Weights of a small transformer language model.
Training: a variant of SOAP for these matrices, 83M tokens, 2529 steps.
Each number is 500 + 40 x the weight over the matrix's rms, rounded and kept within 0 to 999. Layers, rows and columns count from 0. Numbers have three digits each.

# down: layer 3 MLP down (transposed), 256x96, rms 0.177, rows 14-59, columns 0-95
# gate: layer 3 MLP gate, 256x96, rms 0.205, rows 15-60, columns 0-95
# up: layer 3 MLP up, 256x96, rms 0.19, rows 15-60, columns 0-95
down14:515446460482393494613497529459485536515556506467490550446488468497465404607472512440551561482474521492476471513517479459463554488442520521474464500445482581481504534560451537547504553468451519551509490464502497522446498483451586555559462555512504585525456458505496539484542540502469342551
gate15:503518554514506530492489463514528496440475511589497448475485506516513516517501472489443507542472503472467536471486536549527504469435522504454492437505551490543516493491497504504483495497439590471512506544450493553478519464519515453494554496588436490512480479518464481433486445487517507565
up15:464509527519483467556455441466466547484527523474508498478515560489476488503492504502402526500519512498529556502497528547511450491531435563461462480532560478451501510528553527467541504409434529506473522527495535558528498547425532458564436532542490511555507581581518447583506556463503503491
down15:488482477445583557485561530509480487487458516489432537519533429514500547552584429456555425528488467500487551470540536468551501560473571468477535489432541564520480476505502460550425514531562555559537461486521418491539491502556471494510592487515531544480512500467473460476491515518473493486
gate16:518444481485650510452460484533506527493508506491522361434530489532490526424428567476544565498510448486482512523519473490529510506563488487506498500467489482511423496552606484479484463546530489501462472463443499565576534575519536544481516520491546517478478476474527461504462429436489523571
up16:439398493491480497442580447527546517524581456525533512506503488477525486506507527467475495531596518527547546521477529451524468408460547486455522506503478454477512525501485447452454519493474482525475516479564531490450464554528440546517489495551497541607516582551490490505480525514499464552
down16:474534453499471471522493499507527514531540545525462493509526497542565537514581467522505460525483604513528496470527499570474504515475481525528477514459444483534519552485489521504525483563545484500517519503482524461480434447552505410478396518467513474496461573493531542486519547534453577485
gate17:549533434528466563472460487504476553487525496462523534535508579493487528545553532504534455393479504498467522494516548496486417458406474470414440544449532505528500502481457511515488481462459527536583448496500480500495507553475516474507483454506523497438533436525512509510478483463468510561
up17:503533470503509493483442443461508470495473544569505528496476510520459558598494462483499576515536442524468525509494390497471562492587520458587448480536482517434560515476441428524493438572610516472507470526502480483557513450518508545474516419533514513546491532446438390456515488517533463497
down17:464545505491551450547474544447429487515459454490511453489484430489501396421397494552474519564475542454449484472481497553559530497517420515537549531555520519549487494488537498395455491599494537526525514474466566513444506510544490536490483534516488495522525455509499532505503497512537515466
gate18:468508451482497470510478530580496530508503528536475484503562434502439551543491515465532525518477498439529393499472454510467499467456546439471527463480444459441462492517489444500438478513445508550450429484521489541528469526498498517424459543494436521485474518395466591458495479469449509512
up18:499481468483503481529452516504522543463523543479505492494446516524440496523515498536545505529513451500578560520540459549496528538503549511485498507569606466458595555478541504417510501454414600494505562494456494477530545470493488463531438468505456505501509557451508554536567454481478500515
down18:517540449523563470489561495585480476494526518492576449565521497532533489550477496513394563548514453554418491488515455494535527518491479466468464491460415463463479507589484491539499524536611548499482458536453471555470527489506488490528450497506543511575488510464442524433501433538481509519
gate19:478519497508564472458526475414485499459544578555489524474487487460554431501504440490455519438491498451534550401505514443489406493519545430565533512440449468538502474446440479466475528487499474443518497582509484532489510551564533576571549534532481472503454492444506530554412459534617506607
up19:503489443481480491560584474429484471549566494491579531550478488488533623459542413532485483492566516478489529521431426413515528434410417501464503496473475548454544491491500557431513529596484506525540582476475498501499508575549445518394546432507543506481480385456502486539535540524501499514
down19:605547500504527501505498467567502459535454515455485486524550544501514527491554536467527506488530531414489469592515497461503537503520447501542538525587534534482464569512517529496548557571558454568496440511426539453503589432397535522531387487484496512499514497465512529493519493483430459451
gate20:527500525507478537493473561487453547566544509511538495520534509516407509482561547512552542543502477573502477423451483497469358472488451515485425485549518504485506552485440559465451537477548540472502494568466473446521562482517488551496508453458531484462576496468501478501533579516487503520
up20:522480496456456540465441502488476516502457522456517477504463453473462586466520488538592573492448526491500576459521487558435480492503521527511499508486523535445582517517475530461471482549552439505435489544493544448443500498569491483490464473504494485486501521437455466464525530565523534482
down20:511530583483488520501545497505469530558564578494541505497522479495426539471541491510508571510467481536493547458472494442442460496511426557430438535496480533509513449554505500577466553461532521467520489523455568458496517480568429528499572469457504533458543503420459522480565510558494422511
gate21:525563535468528463548557508551524463548486498540540506495515543482533415463495483536477459558518500492444406516566525503438506479537461492484542479540489484524479488504510530477479538529491584531585550428550484508504516449535523526495508499532495486541528504532568520429441463496450510572
up21:503516541401554571474542375519539470456485537506568490549473497526538483494553481533543475465546529436498521509565518556493474485498494546448497525560472539483487547453497480528485470449457530521545469533446482496453496520554428589505518486562408506526435458461515548478483526488478442531
down21:439396482519474473455510599468503560498458547442470480549539469446388474517480477451444555435512444464468490504448520516505528517520477547527496521443445474446511515510501558518522456478557475436478429530633529448466506533450560512485520481495509504556461526459542471522500531501523477508
gate22:468550579491501491495514494543482443482479533453513513596483489529539405472492559484509518419471604508512483440471419568546486524470507496455523466436487411471501508418512412499449505484454505449464460566541473456483527528549571533525467485535552492517455528504564572499500474530536531510
up22:537496422496469470508425500530466534588492586538554533538475509391508439567495564523534485494538444537467506516528516557551508520521528565533520509574454459473497511476545514491502601538471529435419498482541472532505481439464522585561538454512575473475478463511487400478468497502461518529
down22:556510440517487444536439478543525527521496489484515500470462496479506484518503528533493482460514488489545457519494428486486500571550459566518509419528477426520431497617506492520485546510538481513461506500447409489460487540545538457563444448623555470445510508500541448468498470468463562485
gate23:463450513574464498467465426512524481512500511463541453494535408449567467492483535556506425510495428470567508408494568472537549550413534519510445576549478499464479463446465477576605477435526494461455448456482447565467513436490481508478520509517434531493455514478473448498473502567492450485
up23:428453502549407502443530531551392477540492430448464486473493475618558502497496499504453458455452461476497494501488488555507462474546400481585588544500563455529515520540488519556468438565411474518552517434514534528587480538487491477532507533537457548522537519437446485369461596463482491485
down23:562560512538511441466527539549614473490541534534520445494468445467479490503540519504532508527498464519478510461508532447420501417452452557536451499503475550485509464525540518535606468464534464413471502501559509566530527479504523530533471418400543490532509502566429548486515501522461381449
gate24:490538552479504500477511574541504525494441479565619483505435459525504488553437521565575507514474433496516482417521468469483457493507471499569497487524464452524488453503484492537502452453551458440450467533562532433489537467539472575456509497595479561548554452485531478496410472473550517453
up24:486469472522454560551500479524553532509515494473433515456579530521478547511452489485547435517450475581450486489467515513465533534464484542486511495491525513526564510506510474489499437519488474533504530513412541546479483503477543576500533537511543392531570434519521398515500501494468575502
down24:495495536481550468461443414432449507498430490539544478544532457493517510394447473547514505486488491487487616460491492469556548523529553434480557544488513495497521507498486536481457474445450527471444453537440591536465472478451460558522506506507489532540424466459513436523466494468497458496
gate25:491504513515513544518430596426450442518531535521518540551507576465512557499505579509491524553535518436552528483523482491419477481458484569489504456483553532524469492451492471541509439520511546494534416462515496578545427441448447513494550457541500567442541495544570437459490505486511535408
up25:438491445502527555514432511540401522534506549509462500569505441484575583450541517480460464573506607520575503445563480540553443500488465508495499504570507568495486501572495474510564499503486527580482554464495532558488448531495455500513529530538473523475484446515497471565509485472468438510
down25:481446498494551489533512462550516494526522475484515449471558454498500454519488499482494468505523519437494485460472504455518464469523519463448519450439459495403459528544464540439567563527477537425455468503549450479390502664484448487483508572549440427485466546492445476516477543568520478538
gate26:525493480479448454482559465506494501494556505601596491523490551508521478563430491579441525470502520455439530522466485501479455483479411512507554527540526562542431489545497461520467511506457453443555500523467486575434535468519492513534487539483527549486509488458481505526492552572531520511
up26:463448530498444533461506522535478495487416471492626496525521467369565526520462495531491483518510501534490481494496502471534524507503475508502506483581508507460496542498509403498527497472514491484500518547510473582498508490513442404535483502580543457462486489519594452567472524538490474460
down26:498556480512506512514507513499470492517481524505384509456488522538502527437454491468509459460512516517533470436490460520460542521533473498517467456429482532562503490543498546519482462476525511485476413531516561451464550507459561537466481474389390519468489506495482507490484564368465502544
gate27:459452533475581562551440457535496514489506452504553543527460454448524441472472515405455540542506520527454511494525499445542514448473523503505526523534438468456500395524426500472529538487457472506421450522511531439521501468487536553491505560459493435479501604456452506464436480457403528514
up27:564533520478441477453484444530501476533521481544519511507489529533432550491560430479514488506542478578513471574480484521535463502469455567501419481455525500557487498498434447530486477505598492606557511505460467471498448470567504422520467540508526552489451466565512475520487551506520476505
down27:551509498523519464464509536484579496486517518463512507474509484475466505562545518523447534410450488447505506457476520482485524522422488469509557529502518516464446467535530487484510450444479514498516583558427463500483532458498482443540536519414483531537514463530487639486458500486581426443
gate28:459488503502439459477449514474523494454523496568474495420549450535499504522479438414491545528515453440541534455503417487481547489438477501492509552495495456510485473555527503573554492480553533491530436449457505428460452452497500537455527503540516504521444474461486531505518446512474561490
up28:475492499469475493506484479507531549584478518541454494505617482502479474557555462568484478576493447454498473486481468482518480484494502426527470485504503503509557531505476533533499523365487451575530479474448493461471518494440469490556581489527523501549552480474475464498475476522532487517
down28:526462470554448466564511526513470423440480497555579557417494496560505507455449478456553513453514514480469487489494538506506489509537428507427462504450468445487439503438497502451516505501564482488487480592526547476421498548559565493414490530568465546557499496522504506508498535468503569471
gate29:491527432466507455460551513426556602483493475547577517480513441442491506519503492485497520544553468524472482542468498483514504509458578490525491473479502553529520476494510451485422535476452443535479528460483520468503457495495454530510463443540489464519390538560499555501501538532442479475
up29:545496498538463535554503487499490569521388478486490449561551566460502470479465488500444483485508511530497501478437491511552524537484541481506484488519489531433457557518561529546540540563428447484576548561496524467463504572541562512501489547524452435521515477526557465549507496530436503476
down29:457494514495494446434585505402519471433510499579467482405471455432452471516512518512460447503471533533437566519519542470502517538529455494494496455449519528576533479497565453550487539500404497491489460538499540449524523487477509517527498492495568528543459514537522414529513486526488470515
gate30:481532537470512488444539498515496502559530483507485563487568503487548469554457408498495540573503398511533442529534507467463503501476525498481521495515464518434501442539471568541495443523450534533515504487576558514453482488547605491416494434400520483556464498555458498512569519562464449468
up30:494500494473513487553553567481579438477431529435421568464460516501529477526547540478520465503516582520436507546524471531495465502522491509553444579532482523500516341445557509462469481517510477561512552520493480484492487502461528421536491477592499521525517483486512429524476499456515483512
down30:431533529537516496471440550433541487465471515572486456465496567485535426499496474556543509517482475490476449540586479419481521501490524557508444524532509556446442469540476539483493491403428500538536474459466491558470580540496511503515447492526504511469514510465492460507534468547539436529
gate31:494476555496499494474504523506489563408415448518530515477504493542512381514440542553510544452458534501544551467494529483490607450454458484494503531536502510463474426538488499509515499420518486479499457463521552511493503493554398541397532464493505518464547573522463506630508499429531527465
up31:472509496540549497554529510478513432529551491540542471534528503542477471521557483509416495449558506604447526514547516495527579479532390458578547471455492487539563479403511520479485506546606442522528441500538517472476552502458486569545594527457445536519461440547564465561489458482468444457
down31:473450489486481532518571558483514411463520542531448599482497489481536480566450447467478539453501496570451526455512489499498538489476490512574475453479510431518458525498513502475489511480568491478503471474560524524519460512554474509458505521476550470488438454524514528498548465465501583433
gate32:510475479435469496418537527572523461467516541518456457498485424559538530529516512472439415477479526445559449475536574443576503404534490486536546465505471479475509498497466496502526557384477466468521525518571565512513477587524572528495486454462511587563467452417506587485473543496551500441
up32:554519419474439505442545463561483514485497502505458481527509495580459499519492516503453489451496480438578459516467555426492477454528418471523547461504543520498502503524478402525520549518498432482575534552497544475535464585495511488520448497573507597478485456392575541486493510447550500451
down32:508520460483550452522407504520498601579509464481430536505496487490486443475504506510529503471519554508487559447490444512442538515516475456437545496486468510500465494481556491495504445528502493527433451497522497531402512434495473603550542438579499445408527564516472440574487512488464472452
gate33:552522510496523527517468514560544516449459436475496459538480545512510435585451503519484477406487469593528499547611540493490422490441512539523463509492454510465473504468501521498453459459403489483456512494506501521491467531483576452498475499488517508526509485548469503537508468508533492521
up33:465533470500531443452454484514414446493550490506465498514499545512542487487450461498556476517490549558590506551487434551474514483420442536534514543491433464508464493492530455505513537500485463473491553440498509515514451488532456489537543537479459494502538524480563546532459488475540497545
down33:447565402493573494490499559497474525511537507517503485539482528489517557486521519494524521559485539486505413514471475467536495477475409491532441528535515441488495527420524502521523486507564419530611538516459504473532496443515407548443489540477532508540426477561513541561558489518530526483
gate34:500544552452517484531558565555565481480468435444470524539498462449479447515510386474564598457522409463409514466524459520529455535506433544483552535473440474480509421402533447540509494402508557457461607503425561558552577514497524476533478456527442472464531450498543541387396508511497523565
up34:468436568487539546556522457563522541606488485469480436522468489470454451554547424475487483468450532472465505497477403473522509469490479492536515454425464549546542486475468504479546539422534519487440571508453612515613463475460537409545515458510449464559407531479438483521508490525560521477
down34:521534579472533568546524457522580530452474521467527493416470463521502402457494391475512486510533423518505495485493552514547584558551449586489554494488476490447482505518543486468453488404511500529501532554446526484480496508550524498535550494436542464488493544435435465578507532494492479478
gate35:484600534437544459490489486538507528474478443572441471464539488440514508467507484576439549497497541494493521527588498474467516578527476496542496553476527422512511516524502527502488561455518450558454517552508496513483455511578453499439470486520473529533513460442534419486504595526494488550
up35:521486466495490492509520557496444420472510486430542482519507493510424525515587547454443456476551435500490559397557484557514447492448455494501406483488544534543495433503499600491488518449508538519517403533558474477453515496506527504500522516537492407532428532510471477581514474527492504500
down35:572460512435479485512548393597473507480500511487547472560495466458530505517463417560481520548545527509511459533464550534556532500513453451458596501505505425468573449506519489446531514505592479458542549439475556535471488457485496448471553490506565557512504456461496469408516491524503461497
gate36:470470468533539466458490460485507468519456595529545504530530485485484511483495482455515489471508558474523440477455479520547403499515487428514536490516493497476495518490523541543483471521574551434594569547497452515545504476501540497526489496511527537546521480495530479514522523551502509527
up36:482442488532510477489520534465465471426475496477450494488529497488463500537464475418510506501486493561484533511443455513510502459483532458499487465545517428492506526506522473514556438490534521502482498484494536534454476453423468460479470521538515488469437454563556489520469460451454590443
down36:486490540493503502525548445476503472594535474506548426525487511555562505475540519587481534541468518513510545550561464560463482593495446544512557482466483561542426519449504537496423538519513512575529564497520496522505520532509495518506472565509473474546512495500481445517489494487517410522
gate37:536559504497525492549479482522489450475508498481529491486440493512517525478437474538475490452458488566476498461508482491498476476479518414499529546502519530489456484495449464495485451504502557527502554503443488471453425536527532524493485458426458502505497495510530518522422527515421505523
up37:525424560476479509488531485498505579536524483449476486476515470479419528512520566531424458510566538465497492478535495519553498495518482506499502479529522454463461471489503537472521521476512434516442425454521555467480513455474451449519480561537549500514487542515478488484462562506551434418
down37:518534489555581567478457452495452367468483471487454537515506505502520509511511509477543550536426490563471511593469528437483515541503493424475485510491489487549501475502466492585489491489499544485511553493444432489495440544521585513464492494516455518522494372511506509498525432516418495516
gate38:489518513457498538472503524483521444590511611459481570516452525464439503537490502488528489539517474505423485541592474504532512490533511575561471490514441530515530434468470486553493513527469570495490535454529524486602431477468579526517475522416533534433460479573511552475451497554513522579
up38:514552483455450499440463466504572470522504435460494467451464563522584456561502516523488506590527550535456549462533525543472482475503510519607539457418564486522439575509453516481529497634450529386505551506467499530457532491480518507514490538450512429459517403531488471525432473471495424494
down38:537466560450453502472552525508538486478518480502571413470460527539552519521564552530499535538559558571487561486490505461555449427524516534478498502440568463494505482515557529492576524598450551506529520484474531464510563500591537418508544476466560457481516493516474534504428526474485533433
gate39:544529585525461492475459428501537476462478494556455418513470515501531480502460497540562463452445476478541395517505447522549454528495498496463494480514418568449478496515503506552490488494509522521538482506480578483447505525483532503499408443450502523500527492421446435561497468576494506446
up39:443539456479541510570439538459450500517518486527546514455468489527473501540467592556473457534480485516520567474526496530473436489512438515502499568520480440505494440544510513500409504520473451518538523553571507534560526548454547536507477482524521588447553538540551415529543549507561550475
down39:454497540524485468436502616505485533448515561548485479515516547538452535497511491490502517461532454521501495487478497542470594553512463516449468484515488507499522426552502535482570586480572545491494554535477459501442509451553470511429457433503583488427523558479491569486432514485520452494
gate40:525449597531536490500529580467468523505436569531497522540519515460517471480505507524476523525491475493568453561511439568482493491526500463444419611483507517504510431514486557575496480511530458459553528514502460506410520471442485521490496492550552553503474463554559550547451455451479509490
up40:533417484489537529481410422519505547498621470559485447415457473494580490536488504478493490465476500475454464488577463536525505511535519561482462518506499497478492513507516497488486441504468493493535498479458513461533513438573532448442523563499491579544577498492511410553479532485465547480
down40:490547516467520487417520496504487510477475445484577519527476460539473418510468537468429495511547540487522548454434483540536474426512500517540434447455567544498498471499574493467493532543459556528496496436433511415440529489482551487484489457545506532597484468468449479541545524497463520494
gate41:529484535511460403489496543543464484465535411427478522471481445542539510532546535481452568557578481416540557475455573523466483572472522538518450511468457500441469459532540574505552442496495521485457496566479480487463533487502528499504553503525550485536544494474558490526542549482511478572
up41:508476511527500504489486563497515554555497542440499527458548496512423444547494442499530510546541468496516474524502578567513497498497458487553466442514511489401543546493450536519472543468464513520477579504469470506472490553565501517554564415479517521446499490466494551569525533460519483503
down41:516533501516462471509488528512501516553519514511543487503478483493462463467508484490472476467512490585592506460504552509379544483527454479501497468478470499451494479489526501474471478495443444425433576466513506435442487526508514449563549490572474489509452465446486546536520518529518475541
gate42:524586476469575466518461493513516583501493473468531494510461575462460540526489515540477498508598456510514557512506517506458545479510491472430539532520541430557463446519518580541479624467460421437528534517413593467514488456559480490498509550457501566483549496520543470476512420524544493480
up42:463527521478483506537547473534445518518501459487442484534503555487479472481524510446530481395490486402475558476508432496441512495387527543453587544479522475467473509524565490516466553484559447512516525498494513530482523548560524564485436526529514552482512524457445506528500472537491530518
down42:465560521507490468521553477493498547525515519456533438468512533476448554467495527582493526562452481434476510540507559510523506507479526553465506455493495474495402542441507505466510516528565471458543492498536489465474497440551544487508519544532474527453518549483500508518439479507426497480
gate43:408479463462458423527440483460471520542486466529519463579629512490518410528485497511506503504552507503541530459526475577485525573513440494452514537547568604558456540504526559497459543463533469470608474509548500449508337478470523548452539399516489517563518520527453458466500464552422443506
up43:489534436480532504546517577412614554519506507434453411552550481496506446463511499550550446517512431531532541439489443507459515541504521461463489397528505553474521556410474500513572551578439465447518475496487431442505534516439545517459560444480474496542501580569500504502406567541508507449
down43:419401501502462512421433427478479476536533469472516550445578457558543488410431551496506487490527545528459500508478502622522529509483543503503472498509464499565383447519509504535474509423393504439496546539502476506576445464530470401540504467560490527393514468460570499522523540533505513523
gate44:482477512553526440530466562552566492527497479549535508525478516488427487608483491481468483533468501539519525546537555519470486445514534462499477516498603534619450523424501448496486450466486462382477472480450501527538505508504486472559505505509508522529541476462504485466403526492461453537
up44:448519487574470478578455477525600557579487493555515504555448541486508485493459522527443481530484489461531535490532510548466473472539573482518467598542544504531522483525594509535524529502582506543529519418462477508572495481494510490456558510543471526532482464534488523505465572518551506542
down44:490491444469525530558493471520538404418594485511497542502509480559525511549502514466528509458540473471523564541551529505500480517454474446507523440540508524517502549484528534526533565462469450483644500526483462517545501512487468582574503486557487445490501474520485477434542516486471453551
gate45:481462512493456548486348554531552499469415408536516512493623540546426436491522543488498560482508524557547553505463508536517472476521470470492511515395423506474458476568595444524458525503465499475494562477524488524566517484497435475401509505484541547514483496470486533435548474478510531505
up45:455492496538436475528468530552556531436530423569550438488520531505474475541512432458468512554452514490587514471564445542510453468513585588532534514454488477510546473531488483472508479480508596505424533516529530488491468414500481508485513489536554445478429480485459456433504500473521532483
down45:558524441523474488446458519496497496496544511523556525480511592495463525455468514548529501455429475445492533513513435409541503508444419402477571481426430545520469451450471475424507509485447504577479592449559503524540447513485539545467490506508485448537575516533465493514485547518513547465
gate46:545438552541573579479509513449467436542522512507487531506477516441475510485459497504535502512559530463534526477513464524430530460540506544518531491492520507497535532488504484504497549451482462466554531449492514511504538487493556538464405461433425532495503468518553472460492485496516450533
up46:513431484549569514483424493482484525501523463522484530591543452493479529493499504498472486515545449468563561444482482520485511438513521570424516528485499441464513523491517456458528533519509517496510459394519488567497546496509505510523486528477524511432423460527495538486502536505511485446
down46:560448484496565491544559485523421466442556518501481527508486486527487478491483533570466504576487413527551451467509477493453492512485550459533567486550487531539505511571461547456494467456456507513460373499507517499507527491489448463510424499453484467488525476478463516494522416471499467495
gate47:463494505522482434490452477474462544515463516437497452483414569466556465406464601492546537477462529476533473571484558404440502560485499527527512491561487491435554508572460463499488509440507510550476508423547430492456516486526438502515540480453539514509459485488531599502543528516504539553
up47:509519576456509525555462549522451464422524436508544490451445526508487471496520481565533485501467492462485471515437420458537482483515469540440533534497554573532490447527424525545543514473522516506443476562488409449527560510531499546506483439493501499518544468537485432474471477484539511493
down47:506478458556494602534544558473480466500488467513478551504518440513389519464520459549473489511497460540456484476513519489471456488484490451452485469471446495466488485490430604483542542529481496467498554522410512506436527487515526542461504389468453468499549516537481468496523532481549519498
gate48:532482449496500471450519496502484498446490496524540606550560459556563514445531499518480414445423473503483542545503475515553518507579477586522477442460498510462496480463519514515498440495510499567472511454541488458464448496506496496405502491507498504570550497517555505526465490442519508508
up48:482563438518533478492578521517553530532460518583524408535503496548517489468468507543505542432484514549474504485528558526498545479509497528484448540558468507461541527499541512456490498486451507487505518525515483535504492510505431571482510442420535509479545554465517498468492521497502468565
down48:497498420466492478496557475434460552510478475505468493515505436464551481515536504524455450495476515556528524422481434490457438540494517485494581545494491519469477505489510497481507511490496413469512530469493550496551517457451546477429506470558504465416535497491526477495534423441437511502
gate49:549453505463543446444529457586547543510516549482442483524554526395502428503485542437441493466517510477442491486462534501564479515490512460480506459558553494460505520539525488500508520508433493374495572473461471548589416427519514473571533539487527475524560415504494430463460469494537552514
up49:483484446545518568500529538594448513486476524555488512559504496473471574504446552522571601448456485549507592540441486474534510510456460481527555446504541488481463516479431562510532430465507493417522547556545481466538477539502499555518555522423518462508540509546509574466479495565498524550
down49:513489540510561511484518517457584515506473588417515460439562567463516449485460494472431478463569532476530482507500555518495548458564499507473478474474456483523485518460557448559536428529468436498481565495452465501595537427511534473510532511488549468474531490532560455478424465468475546526
gate50:473522513487489487463520430517498460547457570468506557465479513539481470505426477556484511578493531512503502531464489527468508484489380442476537511458501575570512451471514493546399562536421528458495487494524482474445506496491435506483584500443530520529512480532512465476410468420499492487
up50:522506475511551439505513441552534432531520516458426476468519557495445487547526504465502559548575455500492470511527529512480515456520518517494438497439513487562533539492432494488501542528459508552502474443481480509507539441489517477512560535491513483483526614439527549522480494459469543526
down50:518454500483489523472543411445506464486497504501511514497466467505514470549508501535570507497373487521493422492583467449505515518507514456448537453478534557473488471466514439444469541553497478475451523492479531451436492508514481511506521412410573562531531474516569539517498561519489445467
gate51:476515615483513512450489441489578476449496497519513494471499539562481432506484506577543507481522436525448502470494450505435553506543549434568523485522489486520548539446487534498496515513454507534466515519477481485595501470494599485529479530418449496564460552512505489545522562491521520526
up51:551445485563517496497504464526468551510496495483453484498501436507534545559575505456485570529473487479520530485467482510524446465517500407488588535548511428453481523503468487512526553550481462465463467470515452472497485494531556515575535530541521540512544494516476462526522451526470426622
down51:577528519560519546521520496441482502592547560512462526540491509474449575499575488484461473462475450472478541512480410523588418449549470515450504549471460494497501499535439465481505474509431533490516566502504512465512543500532503475571483567534488462437504473502498519510533490540417465573
gate52:482409611528502445582464545471457522490569486474589501538502494513523517579515548488485537499535395515500473509541454525548438500467422569456551508479506516507476461522483502532525528517477492520448458500462481471426517521526531414488488497468499520418505573484540502499509521494547429483
up52:510521471531534520402513456525515486479429466510425499557514517472491540496593522484482483547477494511511477502382513497524502470509523469501372519512501540545440516458489529505531444488538557470551465556538501513443576459379519505550523476519458498506519487463488492472490476523441494538
down52:470507483447439580505563435469525523526485479464451572417563520502462483533508456520522520513488554470440470490438515540465494554527531446507509495515550439547538505469463496494489460525477521556515474571466492546517450567528569562465490545492508460527514452513477518476457512507484564535
gate53:541501497460454532499513503487504504461494538526530523497552525454471471477490661510477469494470502489523494493528552592471501479533581450470518481504491539535489526484476468446566485555480541579574507577475513522509492489495475486506533470504439532511464559454467519496559500557456518587
up53:533580453483506495498541512489474443573446500530520622493513459498487531453497514526482518515489501510472416513468408481447490498604488441468490504473531515476542481564534553399462502513535479494544473455480503536526387470484471451476527435475533508592477444505520534451500580452486559505
down53:503466491472493531433520435519503544430516522516467514473493470522497481442441469443510455530541575426569462482544559561526483506450568551474485460494438528459406503467527537550549499437541468471516518506427515542479557500458488474464479541483536434409489510489538474503514475517529496524
gate54:490495498495501441493486525460598500480465504485492441528465536547610543498455460466537570512451484434466542519564528528499495504475526508538488535514421523458483526494505487489447550441465507501530527473517471487502531523453529511507420494485436538525523523514545492528583503456472507576
up54:457482554452493516513474519498517506491454474562493448481450511487557498481456561528525564496497458562480525517511507501485519538617484470517492480543503498541497575573535495553524535464507535538477446513517434534492500533459529504531520526474513505548485513574529469418515470487440438533
down54:453524471495412381499412471472494507441480504499591462539455521510492503463530528515470512522526485510512497469523487514458517469534528503500522413472480494455504435439508545504516492496467477533443488455561483490500523509482500481472486521512517515392488466518415515482492524461490516539
gate55:521525468505436428494572475491514568536452491479533482439492483529502494468482483482571473562514477516425509480467513543482516503465474536515465479547579501496519508491480518431582475482428535499496451488474547498483472553480451474439446428470471454554501490482524551431456525465506493484
up55:541554536529434466438493533459546501482473454482521461453450485514474573459452450524453559549548498507498534517516498525509560513479465496495514502469553481515596519480538555491612537526447488555500472447545512539475488463449528497497498543501503587538487505494483457462525509407547430481
down55:522547498514493538483474484542478534480527444484510505419436501519548486526490478471514562449566486473431476531514496558543557461566469494549453559495509570439526502540518471490536520468466542508525527508528516562428500504472541453551535438539479458522427514479448582473478469464540507491
gate56:475543505462508519489466533440558522536499517465494494537443482498426504482436517546505635527517467518450538543485484492446569519479455543519618476483461454478571508426504554535521459512491568437546490503511528488508502464470482489493509477465479500519454500561587493451421495469505498497
up56:524498411527442561490511482516548513448504546509563601470504427491534521495481436483541520459491526483456425518573553450529512519466419403516446546509525517521534598454482538462466483501466510509559505511402516483486508444519555493542563528515394478433602603533538495454490517448492492534
down56:460483420511480559458417505506461466511565555453514392445502450519475502489565444426505425509559565472447466541443392554550552493513522470461503489484498542509552503499473433481497536495451505578537527525547499520544430501520492484592492465467490488458528513456418465475441462526518507488
gate57:523463581544564520494479582482444542442497494502544539465525478475526427540510521558423472453597572477513513503491495547565518491552518501503499438498432523495530518547565435520507444535492471533533468496475446476456444531514444503545499495469545498543503500480575503490482454468470529444
up57:480508476512453587495424512518508520567516538550532544510484554446497459459491526470513504480453496510517526556566475516551505457510483510486528476519472462544537519408497520566458487490478471518491473496456400476556508565555548426491482521471524510467458535564546490512535516513466560481
down57:497506596445582489502493541469486512440452579542523579455525480507474526508562469511510458481602491514521483487509502522502586456530492533522546486461519556558446488511538458529520554472490493483483535562501446500459484467557511483549471496505458468541439445489548535452493508494520504468
gate58:548597587506498570451510517494510501549561519495509498556572486484502540473539531540460638516522461543516523472494497512458486454514506509570371445510533564549564528478556516485533449580524472546492525569495447531461437442500508465454475479464557518496495494515508524485486513429551450464
up58:481468449508497501559458497490375428586497497443477487507435534520562488487405461526511580486447471574524472545404473521535534561469554481497463477459510559451572486459580451376446490542476549494430495547490554501533537531512559460517492555539544491456499575485529510524478570496562550514
down58:462492506534531507574528527522539485487518453439491555490566517546495516501523544487516517430459470509485500507474418478444555511481560570587483446518468551514538547566571550573535444476516494488444483539584519623450519438550466499451502567390551481578526525472474559496502430504503471506
gate59:418513506456472527449518524450468441534448552494436462538514523530533470510443519557416504509588537523447554505485493479463513522430539460509499463476429532506531440449511579589504464457494520414538529460505480462540439458542530480481514458561525540518500443481499572470462521486457556467
up59:544484456508555471493559471453527531490555495496468526534477536574479532468461453423553542421507577464489435475448492502507458493535465445488517454527595524462506529504478484459453547571562540564493475574422427472497510476534493438501517609470505549467480507491473467523507479512468508534
down59:562543566500474476500487488551503494518481444580536512464513450462457470523551507471429543530456459472479453564562474504502465508500423428491519467478531576466499529518517476584523524485479494536508537481567511459471524469522448503517437476462512468570453533530536531525415585546519441481
gate60:409552513499504464550490565523527561469526416491539511527512534559550462522496501530571459465455424532569419450476488516575459513504495463502592451509514539478570490486542524541472466515524480472550516582441479549496551515503516457520453505520551509484478564471477482529602495554425594485
up60:506410499484457513488482569421433475486541561502528479512466495451482530470502460472480489475496548499429465452481514520507494523479479536616454496498467464518512520553529520505612507570543558492443533458536424588485468495379497541456546453492616525489513506499452446552495468573557496440